config.toml
num_hidden_layers = 10
hidden_size = 128
num_attention_heads = 4
num_key_value_heads = 4
head_dim = 32
intermediate_size = 768
vocab_size = 1404
hidden_act = "squared_relu"
norm = "rmsnorm"
norm_place = "pre"
norm_eps = 1e-05
positions = "rope"
rope_theta = 21400.0
rope_fraction = 0.5
qk_norm = true
attn_scale = 0.416
bias = "none"
tie_word_embeddings = "early"
parallel_block = true
extras = ["local attention windows", "gated attention", "capped logits"]
init = "normal"
init_std_qkv = 0.0623
init_std_o = 0.0139
init_std_up = 0.0623
init_std_down = 0.00569
optimizer = "muon_variant"
learning_rate = 0.0132
lr_mult_o = 1.53
lr_mult_down = 2.0
lr_head = 0.0155
warmup_steps = 0
schedule = "wsd"
decay_fraction = 0.753
decay_shape = "sqrt"
final_lr_fraction = 0.02
batch_tokens = [16384, 32768, 49152]
max_seq_len = 256
doc_mask = true
train_tokens = 150700000
max_steps = 4788
dataset = "wikipedia_en"
Each number is 128 + 32 x the weight over its row's rms, rounded and kept within 0 to 255. Layers, rows and columns count from 0. Numbers have three digits each. The size before them is the row's rms in percent of the matrix's.

# layer 7 MLP down (transposed), 768x128, rms 0.246, rows 342-448, columns 64-127
093:111138129130118137144138132073159105086153106201149145114133136154119087104138128150085123131141120170109127122137155108145126114101124105098149150147131155166115111119090152171121120100108108
093:109163115097158118079068141089125088116073121117111071145122132156171152116102139107142102129127142116107183145177129113071124147150048115168153151105202114136156116139195111136139100111174133
098:137115162105123111088131119168127079153115082158118111071141123108159121121083155123171106093148125108152137088108111136113072162177081139127109118127108086097118109057138155111160119129141139
101:196100118144124163140138089172110110120180156112159134123121106105135107124082150141110106122100080125118124060154199144132156131150108112142136193193153157143084170104116157174160076130116124
106:173032148123112105070148129137107145103097116169164102104115094113130165115138052140151109200175058104126173130093133135075165113089086168153141112145094123124104114156134182123157178131123131
101:171124142067127168133106111117128141100118045107117131168161135204122121141090131127156140084145161130129115155107170101141099119109165127108096182139207118143114093097165185158189179172102116
098:096076183122079206137146128100118092091085166128149114094138133187137212122161133171143172150118122119164145181158110123152138095131101102085078194131163134116163143132121110125103093163101165
103:158117094125202132178116097146162141142142163113127145103205103129155139137147139172117112136163102166117087119086114072179102164126131120115139087058100113148080067117103111141116115100061166
099:115092117098103174164079126147152111132104147124072155112141165158153127121116132109129096111153126151153126193190188120103167129188111106133110132131131128161102131116143105112133080111146146
101:128078196145105097169120180142083133097084128132151166114167185116152046135132157124103110114109110085112084056147109137156122131148125125145144153199108099040121149081126129123117153151079064
101:063180121116132153167136110191117124174175077129072129120091211135141079163160133121161134072083159144151128131163083119130101156091100124163107103110152149123166139226143167085123091158119080
105:151134095130100133136139100059068105128166164175088134137098172062124112097185096104073168089133129135178133133101112099143122136123080169085171128157125142154135082096063155099073185140156168
108:206168101125116165108072096189149133171141126084096140087062140140098099113123166173092126155085180038081129171083132149186129098161102112076099143082133142142154135085121151084118098129115152
096:149138134125128143070128175107198143120214114069128103162146124095188145106139105124133081130090118178107121113148095157122110196155143115101110092227166091096155143139155136106098131151124157
096:198110161106191153106082085176142130164080075104150183117100139120120141110149166102097146121139093167147179174147119136120117149136092113060132099121198109155055137134111152167153110135098124
106:121118169096111125167136117082189132137135109072127159079100091113147117094080122124102168101076212145191089140102097109093087139124154152116093154044150143099094078101145162107078113145134060
107:141111138142098104188169067088139048082094092117150121073110084152155124141140145146134074147082182120118141130147096150092166105136084118131145196197148130135144189102114107119113174132196129
102:135136170085182160111132121132075169138125156115092188138173065144152142131182147122135088104085106139147111108169144101102121126128170051089124082168085132174101138083161105160128063140112130
094:096129113195105113196146159104101091152087126099153145109125104128164129119107113145103125132119144138076156086080116160149045128161060121148149138126136209089107144133137136103170102123118133
097:116136146114087106115118097149054059124119092044110089141141132161146163092158135175144110158143118115118087112109089073163147117115123098138114109140118061093128177111160135136095106088124070
102:182179122119100174108090104100149088139108176142183141055115138083145148101088186069094063157140141078104114081122105070111143120120066145143197125103158134150169114134143131141112141147155088
092:146080095102116108123191113125185169167092142126122115134149080138089177105138078159146125132083134119148165117104074072103133110127091141141165120116102124136121100130115130158128190089148118
093:113148052129106129093126090115096133150145157127156115165107126105114200162158100096151083128093159143120110076110140103158126124095115106150114128177119171149111153109089155175104203156173138
101:110133131125148173090127181129180107155086094142126176128141070069119117143078102137052069093151127121091133097139137143112084130119138138083139162075171135160180141177141151074116135111171154
095:161172100184074161155094123156170198152151073143046111099171067163140132099143088095142150094105130154132132146118160081183092157141107113178121122089117131077113111083116203151132109128134086
093:168130112133134186127112085099174089130120101146097085154140133084136133140171152108103177156125083135147107196064126089134107163138105085132107053124146154114151055095130060167156183138130161
097:096204106111131126179071114104158136173110113075159114120138124122143119067149168118129131072129178162104116153158101153080171036095151115150145180161112067149070120121129128119160143079152108
103:116191164097157111089122133161113114109170157154116101193142172144092188119140119139138118082124111160115145130142117148180169146096127163143086083079197091148164087139098118085154074112120139
100:124092112124158150139122101096118087097173129110155147143077140157142128094045176141139176088123161143164154163084102139131126055083114170097134056122133155176041091105120117127142156114078155
096:064100074154186123167161119133141142097117129151092161157133207096136117144181146154138118134151162087109092054128158159124091097154150129212182093151158124089149168156137150111133143130099138
110:137140177179112123068184089152126130117110145131132084143148155121070111112121128110130138109213098096180121192137154170131166167143118097106124117109118151097155132128089155121149099132122100
101:122114145161112107145100127166135132142155140104098188161103153074079110174062170139144137115139051181174136130075158157148089083189142162107057087090170134145171179107141113143148081126075130
105:143141150134184124100120111100124101121133156126150189089112157047100062160117156144122121160114128113172189170142160095151099142186096123145129063104129185115132102098122152153105108149129160
099:117126164175161152126164085162147127142134100122180088168152122199144167166129107175154198152130123158110150140164145129110115149167172138143171111097183111094118083066111175118171169141114127
101:120125149125103144171106142115075173060121148128178092100109125177131141103111104119117129104099086173128169107101111157131138121167181132161159159126184144150150093133075107094173190124146143
099:103119083131137115055124105160112077092175175126116122041080112109181160194127085168114149148098112126139184121101101130116107126098152116119099098162133069126128136161164096087108139146104170
099:072134172116119159173140062156064094152130105132132113075126154098043143113123128123186185141113220095074159112173127083124169093156110124154079159146142116159131107139145104209147120119157127
098:142046196114090155187094131091102149076123103133168175105093150145106115100181118211112147137129061147113109158152114141120140111179149110149147089072110108129151142125163068126144135148175115
100:144054158157145103131118140163145098150167093159122104120131158143142162140155126134137109140095157126149199165101139147116168138140145105009097121155141128081133164136112135093107025108085163
099:144113111075135167133137076145136142111143110163115085128122189101147139067077085182135100110080197154116186144144150114146161101143082168131153096093091146166118176100119130149113196126181033
101:121144138122139127142064149096064120188118125114101118162125117075115160162110114189068043149117122166114106178135130092142188154165115063125140150142127137120096091142157135178116147065161120
105:141118189188141155201137184194129138155143118180154130128126098070145137150189091155083135076155106093150081136193122089108109082134182100106077061149179124116121107118119113084111132138179087
101:154137093098088070159119080162096152183142135150135153136134058157108136066096125169075126125126097140131125130141110173175083102147114148104115128175135090133100154164117146099121075114150192
103:189119130121123124112117142190130125084085107095164182166136106158146218092169128142122123132124071115137168167117150171140140146141087063119139126120148090140121130108159132107135079151166086
097:108144133136134139124124120061130062133110131127140106128109132098102099096084141096090086128109163098122113126110154074113165092129126174080133105152165159139109184037047161157129157145110109
099:162109164155181114079138131133110130176156168062140167124126111105162093128139136150073137127114083148141131112094177121158085169091094132119154194171164148153106098137112116165092090109110113
095:111170185178181087101131122124098093098152133136148136128171173113113173086145136118190119177100139069121164156166113142115112113202166165098167140115072123156162098136096146138112115108208104
090:122111118097090073140117155145144129090091116134076137170150141161109145160196119101101117096064155106139119093109110037135108149150164090110180089148131095080091123165073111163118160072152151
110:156161085166164098150120147069138084146086155136166146116152100145138096159100134153112130121125158097099144163072161107110197108172148132166087094171161101220162139128101088146145165080129104
096:172095133125159073124067133111094120144087082165136206123146071082125137116135106091084131112106152158050127070167172088085109109133054116108144139131151155141108172117144154077151125118122135
096:097157160094147208146125120131150180144125136104196140090126140170146151102099101132126154117129117153115143157047127146144122159173094142130118076131087102113106068145148175117139163114124138
095:109125124183064114207136114169135078188154155122162141100067155199140114160124086165153094092103126174128108132113114060178141106109148127153117083162098117120148139131129095103113087098131146
106:098108103179101098108163156063111142106106079224166138082106119117156180156163133153148069154113101106132209100086138128161117164171089145117035113100101133146103138155150153172207107173105134
102:118124096128104154105084091129113098152160114101131087180152150106108109098055150122112054144110143104151126173128161139135100153122143145161192153100108103088135176136165144167147133155195145
104:093141147132132095095147183080126111146132119125091144135063113119122111147099158138162174126050100089130193102147099102074130104116141102109135097181166111090153128108167148192146136080132091
095:138138156150188189165116107101098089049123101054133133143113113108117149126195174124115067147117086107099114098147162086185158162190126122120134134098106149142108102162171173140091127162125103
095:097138121086153127104133155176144164180098148129097118104128131120149107123135093107070160156173180133138141095122119148152099061201058172114109047157115157110169110137119156133159090034155113
094:061107081081100167218160152115204132145125136141165056134133163113167167157136165111167113074154131126109086100108123111099141164135122149119150107125129107125111080119108115100109119171111064
096:114089113107082077146175103143125180142080116100098110135147199069168177151159135122156133080167168180171149143159171142155114133100126133097134128130147080172215138127143141146093110144133153
100:155141110156133130119086200105136109107140094124119092155066159105164058082092124175155172106158171110127083102122053083189108094118148145155092142103160129116155153147153143102126160066118164
098:155216148063162107099137172080115142104140090113135096127140209138107088100154131197114124147100140145140150115147176100083154149133137122093145101103141150138063189096080093145098143108152167
099:102099137125089164152130121120130092109137182144126091044133148064174196133130121130157135127091139141084085148170154130169184138141121161200162109114201128121133137110074129101166103116092130
098:102158147143138121122174063174141180149109102085099104127140147096109147150102125128106233111126097093114157159086108071101174108100152162100163181160111092114175177185135157165152169119147154
108:139103108102174108097164112162167155102117109110151110150125083108120054121111138160095138150122114146168164103111129139106163193116105129072140148128145093142104162155164178126132131216110117
099:142138155155110172138118073170144103113110155088175148030161148163076102114180100084129130068155170095155139120138108083162153123115098108108126141098070120114154143165087148127149102080083107
099:150095170135138120200119115111112117100125135174159122191107119130049113159134150224091061178161156148158077159133134112056190141089131152122092148138196102117130175095094126121128173085110118
095:130108145103113146160147172075094129116089156098130119140160107113124119122127116105145153126153163095123092132162143162145084135152186219157165165126180210105145092111139127128078102156099096
097:059070160174137099142124066106108112103089146112108121208176164171101137094076163093150091112129135128135102153117155160124093096144162103118051129158111070082146110159134083135154155191186140
087:162071097101137126142118085114091124166036119033154100127138093118160158123149136082069125144096115109113119151074169135116132112143124149118138103152150108115154069109152131090108173111173074
104:125107148095066149107091145171098117081160120141118119118092151098131181123117137130110140104108034108108153102155126167211172098140141127178091108198138166089164181165124143128137154145128167
100:118102144090129077142207110094216144126180111136101119163095133115176140151103126095081116137127134055164181182175122145154177163130151131157089111140065139090165136107108119131179132201073117
099:122155148103160076182110124123097108123111142131129137129190164149173146160142078161087111124126135106122153119083167091107167160157118214205080092141201126169128196068140117110132101149185156
106:117130152111163139125048107134114142180138167114131066106190117193100048112115134115137142099143083122074088127198121148120148188159137107101125169163120123111126102072116132111119155148115158
098:141138146123084105064098124162141138153144137127095062186129167144110142122117108105089171069165156090101164124184126142090083079193132142177131162109121144102161127218086130106074139129056167
103:067100104194137129157112108101092188126083099158126172098139115114155162153082139118149128126129164113139169133193053154127167144124146116180185068149136132143118118121124150068107190106123100
103:127033077107110081151161096118134124131063189095081144152138117135120174112114143113162095153175120159132125144186119127202115085131075100083094178109105164114079122151140126120083144135118093
102:133099081191090095168170116155157140095125103134173109059124184094064145093163098168091093133101170122108165130113132149097169144107098091150130057119160215138133095114095152138163155103100113
103:050129170132147079127135080083159102101133108089139158153127134146132114154134140171122156155129117109091134168122098111143144111100107116132106156109204160131173125170142112062145061128105151
103:088137125132100128146165142115118145033121127104176113178142130091162107120106164101151170113117161116177119096160120070137132112101208165161145145107148059113129114168137125147175225181095068
097:133171055137096117163141117165187068086116066129123141149156156161159178165133125084207129148170127151125186138151100141137111169091148103114116150133130110152178145123105143126142092143089112
104:118136128153165117146106098133158119181110103170071140158107158049126178193158196093028101171159105130118146170139163145089131121129106103111160110078135150133149142155172118163132146155146126
096:162160138179156150094088130171142067075073091121127193126107116137133149123102132092109092107117182195100154131150073157134110096139135086185183075123097122174179155129103071162215174070122114
103:114143125218150155184148069114161111135111143130140131148168161122151113131059130103197140144068142123126105132075127109089144133100138174169140139127124124167012150138091085097148127114180116
105:087139120078097033154098089107216151198123109185134116137135116154096155129177120120135118103137049093113147095130155100083109093138130093146068124181121132108084125163080059129148168110166127
095:128133118046080109148132115103122067058143114078129149113126117156141160098146105122124131118155158047117152142138094110098092179114141131192189139089101174152093138112152107204087150155113107
100:121093165143094085143142073118137148189168148185134148090127093108137163175129147098134112110110179155191101167143237088146112118146128126165075145096132117098155138134127142153168078135116132
101:140169109214081094125128156163143096098123156151119082112191111127096102094119140116116139112140130158130150111084117108120140147152142151127162165137155091141138106113192131132148086159141092
109:100122148112116103155104114096115122171150123126111178184148170116122103118125157143202115179095150106072121104103125140129120078151127135154117116156218165110076177073073136172107113085061157
096:091114113111061111083177114127106133135109142117133144159190140125076140085130173115143163170136163116133143109204168086118123110106106100089087129101188136157095161127127060106123131171066184
096:097095089151207151122152114109167093134099134182152124085115084146101127128143141152137145148132111143170156099091131100133147131171118118144086180132142165073164142139171119102174105152093071
102:093189092209110163190113135135159030134127145121163135130111108105168125137158134133149173114096131146144145108110098192119158125148136149149170156121073088170094136070120137167197160126187133
096:137089138073086093091084128171117039142135125099096101133133105116115088127055108088093151096097164102088206193135162080106139153107127197083171164113151131146068166122152162162128108125144112
101:050093149139102142188137111111119170122159119048132187058116113075151122140153180092138100154108114116118144203134171150120140177196105173200146183118154099147074130083129120118128148116153101
095:103039111129169137128140127108146089143129152114191138136178127110151100139113133152120101179151141095105170094113145138168137092094149067119070152075113075123129132088125079092134131085121167
103:055112157134122134115130191158128134108162127104099122146144155140128101158085195099171190139166168133107085160168152141151127086130126225122171097109120085072132095177144148144149137168096116
103:106119115150145081079146111115163059134149123120134065130166145153186155155051118093152140070102133152175149136134120106148134232137097147077127151189109094159141112162107121133142121151113189
089:151177154186158139075172164112096133139143148143126077064113114154098115123157103163169134114145105157160104110130144140183146176078147133098097123174152120149110115164117122126169089203100189
099:174121113146169181172098108102177122108090122116154173170137093120113113147124118211180111135131132163109090137145112155118119037103098103109129176108113142138142093097127092131154148133083135
099:170147102125119186140106106090138160182167123075090172148161072214142128149147104122102114070103115141055094140144128125099156131104134079121143133092165098169108166134115079141150145090148121
096:178137132085147136133060089135168093083103184098100083128115126128138043129142104141105124104130093128099098157177156062128144130169109147130141102131170174082120132126145112118102091119159128
086:113112185137130154142215159108139149133058115136180142127111163159144159102124117182179103196102101157140068146161130128147110133166198129149148132095130133184129135156130120104128095119166099
095:112101153176131149126151082163150089147076131148087155096186130155185148103158129173138079155166158141197136148053133073150126129188104106107140104105141126069217069069150142133102108153119142
092:082114186067134116111094128145120075083115134113120119147152078101080148121154098146126133093166158120134113089104140145136112117155136131111112183104153141072147171092159126155134134063161097
102:106183127113135147110064088199095116090107125117105158122107137171126186143148110103148103123052126184142123149096107072135147127142135156109124150122146079173124175073075093123115121115112117
108:166066139121059089168091127133109149135193145182130122169142081227152106170134152132153105186087113137100126124061150065093115138102082121117116190121119101115112138176161087156175134097116152
102:160116133089170195116144163147117094101124108082106153065139143103108146121134127167134100093142114165085124142088049141190167165147113090121149128107170155166149171098125109156117129121115140
098:162146140124065096152034128127135106090179139109165181120120166187144127103145138108185135127097098112125144165154153106118060159153127191152097081114204067130061097106068129154101135141147148
# layer 7 MLP up, 768x128, rms 0.292, rows 343-449, columns 64-127
090:142134176137105133122164109053142151104109134147138167149104111109195146113159089100134101078114138120142102144134106141163169161187095124131103136109130113129067159128167156087064186095097120
099:089061090143200105144118071164080167114131102129187104149086148137089137180149112140074090156169149116190122144123071085166164159136112156168100100093115155156128141136162138091109156106114117
101:093138126078178088124075148100112163174166128147140151162079147134126193134133138142107110103089134085105136138138120186089137097124111131141165091140098124117094055156123047110134152105171178
103:128159150133148228106116182147127129097147119117152057154154160135148115160171182161109175129137148125090097157120142129195107138099079180159131118118087069189164127130150081127130136127157112
102:172144135151129200126127120096136101140122121144183145130113154138071055142109168154101120122157116185112091154038109128110111135160153100158162183173153082180151155097108120210061137122115160
105:109088104116130137136129143177084097126162125062104077129165112116142184143129111103145117116045080077135120136143118088136171171135126190115080139128141155132163115068175132140143142115124126
105:097147133141110147126158157177116118104122147086118073133091209134149165195112134142151124124131080122135138134158132121117099093180142141128143143055139163208074161123167127161110170104115080
099:106097139147061181110064181114194142147111108164088141162167107139138123108161142167140147116054091135146183167164110088139157115122107089117112148095150130145135131115126099147132169096144206
096:086133081116161109122066183129082120131109125139136122167178199110141169159175135128143129136099139094083158081136119114146135219117103138106147144081140144112102170160128141105152154140056148
105:140126145052131162188130137129128151142177164118093099147101172109157087057126212102104122156165115128128137089086140084122141157097122177106114151127143084144162153085137174122116128117104152
105:154139128098146176111103166171059092153137072164120154108142162082172089097100114117096108117112113159079131160107149114099137124162110152097100072104059174146154146136096082068147122105134108
106:112093075195158120114103116053156090087131105161142149137142143090103107136154120143186116179115143145164148126036206134148165162139075165123147149145141151168100120114135148120195122146123175
098:111067125145128165142147121129170029188135181120112136147104139138120102089118196157142124164141061129126169143116139148186136127109187121065100042136052135137148145124113108114195130113173169
092:165106160177139127137124084081125101155077132130103140104117136137104141116147068160143134081148092180156093082075098116139147123123138136151126094128159095085150132096091187120090151189121101
112:141154052113189073133102122187095117103166128073129119109176127148097143076071140118139143099179126163108065158130118129136072128161083135086151108119126097139142158107125124104070104154158183
100:071156120108106143118148063109105166066068188106131179062143154113078064105135055107132094127161094038172124124160147120119138141140101138179119099091108140135102130160176149130165147112101084
107:136128125114093115078170172089163116144165138135123089171134125170121124111140127118085183129108105128101100094076092130115105132140125152134075080166035132123118159112156084140156153144136194
101:122143096141193109126163082108122084170141175133104112116167101059121168138143166165100118156058122104104131139166087085144116087091108147169145122109166133113171080160159127198132112152122113
094:154140139112088154131152122104119137111141134185129187092129152122142107168121090060166086139165123112173133178184106071130147157132155108144093134112120139104114112133202125122126120105138134
093:141143131094130158105151100137094131064133076142138065155126112158139133149174089127172043098092125191205168140187086095070168152095134115124170128127086120127121158112072178118164110170123117
096:171092126105142183134069181108093157210132132170137143108146152138107074125095122165127117119038103144073156181190187148160077161111154097052127163165145165147184123141127174135173107182185122
108:109128162129080166154186115158129141164135164139123162159148103151103107131165116151123109097162125137090113123167158148048171143128149113144101105108117139204156183132163122090128162093197160
100:172148174083151078126166119126141108173142093099080154168091121151142144150146153119157087139122128079071091171141145187122117098143119059150172125126146144115125152136125116177060135135094139
095:107116129096175088074175122131124076130137103178144126093113174147090156084201097130130148126173142129121192136099201134141106098123111097137103109113140144128182102089138089123100152111164132
099:093097131098115123101098128166088063159095173081162154142147123081101046201102136176161080104137154115120098134076114141143098117163181135098158131174113124127199193092125160114121132145082112
089:124169164164108132112167151145165113099171124141172130070098178095155075161163161109143110162154083136142103150098100105152057129191154160133169106084148157105178168148126136100132163113123120
101:154146145112211125158120174110144159054107119150186096135107155174121156150065116141184084081103134131157186086097146116104154119154176142121160123152121044148135092129089169112149121123148093
090:098068074076155112100153186114150109135138150137106147103051050162094092131076163098119128157072115121102092110106092085144093104116133133094137076134170137102089174109162103130131102132132167
094:182124141112176166142148182095127063185156108111094124109059164114174115165124140115123117111140122147151093141167147139091102130117145142052098101086162139169116140092098131102067055123149154
106:083142119171162171126138098127070158075094141119152084122177129130168196168136114176150152148148093102139128151130179121159119098218180074109207122123131048133121196057108113114120125089121105
097:173198129074106100085140129083126105133138107170131161166101109115088076146118143111148123118135144125051155125153117154072113132145067165186060171113114089098152147148149152140161136177099118
106:099127094122128135135095159157130142151121169164117119136147089135157138168113131107159060091097088055145057074141126122123074129123123117164086100125116118115109151095105138103140126146255173
102:185161149159194161125117102100207099135137120120145099146126106161156124129157167087109161156082075129107110093145114140100120181170144117074238154113133172177174160113114173116109123177102150
100:101138112116085118096114152187182138100127126152148148078120101079158155069088132196078164104172102138149153137110152116110138127103153157152161158105145082103141182127105143198104120111120135
103:203183116155157114055081166191114150109102140184140139160148129165143125093108101171120123103110107090179133133052143174119068089144095148137073137148168085090137126150160120121116135153117128
103:114121120136141117139105142120156096173094127195128105128120128152170105125105102152141086099167094088097119148154191085192127128160088119136178129146160131119084171188140112162149094127174091
101:152112148113138125105085167192110134136106115118096140102141143087114086133157151113155097117159109130105126163123080113102102145177093136096161113187198143132111086119142151087109153116115087
099:175121076134112174144167152206083147169184146169120137162082103163097157111067124150108115098120105163089110143187089141125091109099151148158090107122108105226082112124143037104134166174116158
104:100139146058116147194142126165095089152180160119124136133157141120058150128140127153112125092160095104133126167138150161088123174147086122060108076111160153121094111130181068114090119151119186
097:103130145095098158173145159114111133142136153060127124142133145143156197201074104152143137091147129128131084163134128091089197128175121111133166171122149128135147171103095185101123131154151097
106:127111110133125142141133125093104097101100169150136180114123128176102129151098122086094164147120118120100096125088137112114182103144108073203123116070142125170161093065120075099102123140108125
103:144138119174128135154176062111133125161125145146165141135117129144127188167182058065162112129099163092104198146150089116088096149171114199161153176121140172072163151126172090102092131172099149
101:166183113122146167098121116172063086109167105063058170147089130142126174177191150144195119130120060184132133160113070076162155105130099100133162120131155066100137178095126084111130135099171162
099:160168093144166116103123123122090160146099105136142122122120193115124136096087125199110178100108163190147080143147077169124159126114096067121104131181150162169134161132156109137098175130104149
104:064172095108180120144120138133184111099155082095095072154119124114107125124171105088155184168109127110102038143131145112147104160173058152180126145143152113136105177071159096161110146079098090
098:129102136121152136145108109120043089096104153151114123109190131067099125177145146067090129054024121121091110166096134159203139127148116106142209068128133092132142138140117156121138130190188183
086:104164164082113136098160158127090146131144082129123134107148092139134110071155107091104180141083142155171095077100118126162118187134124097146079138136142156119161102153158111152136126137146152
111:175105133096131187176129162180102138063146119164151157127116139129115119117124127074081176125110108125128138107107186133128132139138129153094056114096162153169102146110095078191232130127145190
100:137135176108138141132103155143103064088118183141083150128185106174106117101146127136114175125134102153129061142161093101154142168078124120094163111123126117109184181128177092097134106107200139
099:081100142154140118071176094128106094119132082139154168131138096084118126119148122173090161124133108097132162186103168084132201101143136132126092160130155173149091152120081160127151179212134143
093:066137148126139046118076126180125096127113192166149105125100097191151111160136085150177071117114158166169114148130160183118128060153124122113146186150138152153123147089105145093139075168120195
106:077119190132124142115134118096110150138156167094143096127083134155084182177107093181083099079051108148136133153100171111151133070087113108135188102170135144143159143150155170124089178150163148
099:060118111117130089137077143146159132071124118121099105130130133141145152105117102145126139154134168113133140200105125176138129105128060124110070150133100174132122140145050159175110191133074089
105:182151114086154059073148091131122061118065161148178116138129157151127137093128142115132187071122126148155077157167114111059164158141151191190137140125149148161111143099163130142155145202107117
091:101111122206093133076129113155152157174135104110093088124095092102126106111124128161106098110079074121105159166147150158135128121166082111183174141135176120155156091106153122082059099135078114
112:073225187133119166130081126147133113137096147110151121069156134186073088103129140131079109106063109157094112167181105137144120146097171169141109095092114133141116123153129103178144128078120107
096:083110129156144163144119095103108101145103154090130131143180138111153159143105110105104127117108096114077119136120170079191135120161180126187157102089084071153137103105080121098111139108211125
091:155141112107079077128120119088072100125159111130112130090098090087150159172154102190098093069093109128137114070135149117181161133151168086135138087151112144175143125118150080144106137146130160
100:117133167099134155111131174107150121156150160115095136128143211156128149103145190095127117118145119130149113171116161174124087135194122210108169105137058154124116161094121127109154089140072147
091:198138150114131060109100121167175120168129080155071096175134151083156162155144138184132138144149129148107090062124114178162144096124155175181136076145138128130119138072130110143190157112125101
102:144087122118102167107086152133099123194123112171117081142100124129121110120061147100142119144169089113127160121132086161126095110107128067094160104111103188163175106162132141151081082127120068
099:134151158106132166141125137097193128104105206158116146108083152150126136123184142121131090073213085111153080143135155117140129117145161106108158145142103111122126110144116090132088144098117159
106:109151210166146119119119090178137141121093140107078084124137129143166109075135149127101163104145092137137130127120096142173163106094162111166118161109126164161123167090107219107105137150145175
095:187178149139144091213092112100151072108126146139142125071152102041121113138137125054146118099188123093182103158117090112141125119121130130153104111118185127138155173096128111092133137130133175
105:151109153096162132142139149056092165136164096064099180127062144061117100099123130152153115038139161138116159167090126115124131113091186091157122157159110091128102134136194093092129097138116127
091:112084150051157143098127142131098128193121128141105136160159152161106134146107075077145124150146114135105156117122155133112163147076115148136117103141145091155162081130214101135127100154114164
104:047108166138141190103061165148083119146144108162142142120133083152148133130146147148129116132147099097089107170081103111106109134129118151095120096075127155078148204113094128084105120158114097
088:093136186103152100085178137146166188097163121182142175095131158152174160098130095180148123186165140143104142168123085126066088082125107158188155081122108100116149150110096093153175098114186161
107:138154110107115094116184080100108146132189088196129095123111114126084093150117117128098074123105177143157148137128169042135152134146120161129138140118150151097171162065166156138104133124132142
099:140097148127065159156106159133078088135129082085097180154152139184092120127149127099134134146191098146131092127096124106096091106097097147114143117048129137128145133083114106079114132137144104
096:121141107077085137208117128116074160138103138085202135087104139159096121163098092101130117121118150115182143164098060129170108122186162100150154145108112168183123172103181145150144094136114130
098:125194146132124105124078153164099187152137062191135088122106129157148069175142079182181114155157094138065149131158120111123105104072086103104160157165193101164115168123090097130155101165091140
097:114162118154120126119136094143106108109104112080072103152087150182124135168106175151162137134079146117151126139115105113174102109132161100151125135166133147092135118139128118107134147176130156
101:120149095115082130141105121152086095080100136162119161120090128135132138129118132068168154101105102178121127163113126102181151130136085101065068071115084076107072152107124078069129149172122143
104:126118152139134090116103162174098130127146086120153169077145142110143138148096154094094173115109156132145109150100128093139120112117107151130203138109104177104102109130100176189074113085120073
101:073103186088108152148127170185145160089110202130166119099150114085154107141104182163113134124102061211122154178180108099098094081147078116114144109139150120125146141148099148124141151151161106
111:097095145078133113057145161145168150122116136113093111131105083082208133078169164118121164099085091117083097136181136065131189100097128135136113117187127148073087128118108134151103133152103121
103:079127185103132133052145125187155104177164138138107139061154103126150205074059053134130117095140123126120111072167147111178111090137106074162143097104101156127126137064141137142160107127139148
091:125123121105131097181149148141049158102125198110101113161133091179133122202139170085148119142145098170193111137062143110088131129118098137160165052114091108137143088175040143108172110069145153
113:153171197102126140090094165139130183141152176119198099143145131166164100167119086133105118084123153128113166122177130114150103155123148105094127115124057107158089158106076091146184130099123108
102:158110128098123096106146164161112123108120101126144157110137131093169116142161115086172162117145090119104096119195094141143136107059093140083141166176106142160061135117124093101116120118152156
108:186124107186106132096086154202081127151145125092117142143200108094149147098099113117165139122124082121131195116164078135111116130189104102175105141125123095175149156155193094176188128116076128
101:137125117113198094071088177134089116102147085073101117136120089120118132175169101107170157062119162168105128123166124164128119179100157184127174083122102114128129102089159109066163117132108138
094:159125165146150145160125188052133116131107112101171107148126131051094167117117077106120149069124146123143114171117220161156101143181128104096120140106139125085119139161130077128110182132127169
103:125156088098134152119142129163142091128131149144098172209114065156058122132160121106118130114176087169163121114100202073127120098144075193186059161083119119141105131115176122157148148109113122
094:191180130148123110098101178122109134126091115081120151097092163065121144132134173148124114125130138166123141172104104150115104119141118165107093089107170109178161156147164201133132089111075136
111:140101184127093135124152102138135172127101131112206125123104084158145119175142189157100139064159114207100112131111123152144049163133174090123185150087106137152092095147081090179113169205164151
090:139157209123135139159144111122181171149149109175086087138144056134136133204136144114116097110122111163127134091178160093129129146076162138116107109173134145107188159101150155110131153063100104
092:121114113131130079145131142069151101176217123132149133107122129100094150109138093096160115048162122128096125136087080138154070116107158138158130146144129098171092073139171086143098143164169126
102:113097157158195103155112136126071079115129152097168123097084112113103143123176128092095179138142120127143106131176072119133140123096161149073168088112139143158099122019117091053083130155158105
097:100084186145152113113087158120126167119111147192097122124136096127169152146086127191152120093086154107141115157191126141156173157156078066133099105179179099121132159099193086094127078154138109
101:119125143125152135098135142046128153128143144124146141123091152091106133087090114192126111098122104129135123096118153106075121150127148056166143109154182158149159082094076092087097103106118172
098:110133143187133152138160152087108174110147126142105199098118164078118114192157116068088099139075119118146145113118111098089123129089187179204161164063099118170119119123115138145113160117145135
111:115121098123166151087136103133133151094132149128182063128126107102145150111144195154192116174126118099135125124096149133131025138166155118149182203143143109118149179114061131123165058144090134
098:041083138153133136131095063172090144104118187150121102116164142129157058130166179122126107131123077105180118101141119176115142149130135125118152125090191063159149160066098143119144136143081151
087:086076177116156154072123105128123126127124096141099116134105078158098146141166098095173127142153064099149146101129099145132138157134186142116144100085113110142147115124126112153114148116139089
099:081097124199100111129106099177150083141119151150107151105146156075080131116120162185155162113071171150079125130158119174103103179101123136110114105099092125177163165157147087090159151148148192
101:047089132110120122130142111084114098126101137060108122099122150150191109135177103144114122085184137141165147139108104108178112123149139189119141132088164133156119155087115120122188158112058127
095:183114069075124176178128193112152184125122140134144105107115115107106132065183058106124130078101117168157146168144172104139124194139120185157110101146170065069138112130094162119148115184106140
093:121099108164119122141167123116133134088156124127162125110139122087137164133094160169120148122081155161058116129077075093143108142126169118128083155121116097170062113160067140135153130093099153
090:134143180140117127124144143070056165179133090134141124058163130121101183103080121139117097119132170152125147101146090126155137181140142104158114118122099107118131133138115058093128084165141174
089:174133092112132188149110148164089137142154166068112133146111145105086179110114065082158109167094146154116110131059044187078104115111140136092050123066109100133069137137129055103169081121093157
096:183115126152115134160133145113142171137125145176138074157171156211137088042075155112160071147133137077162135126163148169085108145137081152120087162147160123101151119063170110092135145149133158
101:141097157115112211109196123161093091147141118180133092148114126089140087121191142097225128067110109107119126090113119117155134068125110160132067130169099160151191134134135177121120151159118127
110:098151132124053194080076085172087151138098114148128117137123210134161155152087112142178097201141122116112116188156115135119117133121163126145144105183132167091120182133155148125135127179087123
091:153164181138172073179097135147112182081126107128137116164157152197171086140089140105117163135146125137120131051111129115123128132117096099142075138107127015072136154162090089121112123126154145
107:045124116155104148159095180143119121121112117087121156105130123077167127130133108121185147073119103155088131153147125109150153137146078104096175073160121094136140164113082108107136121131102142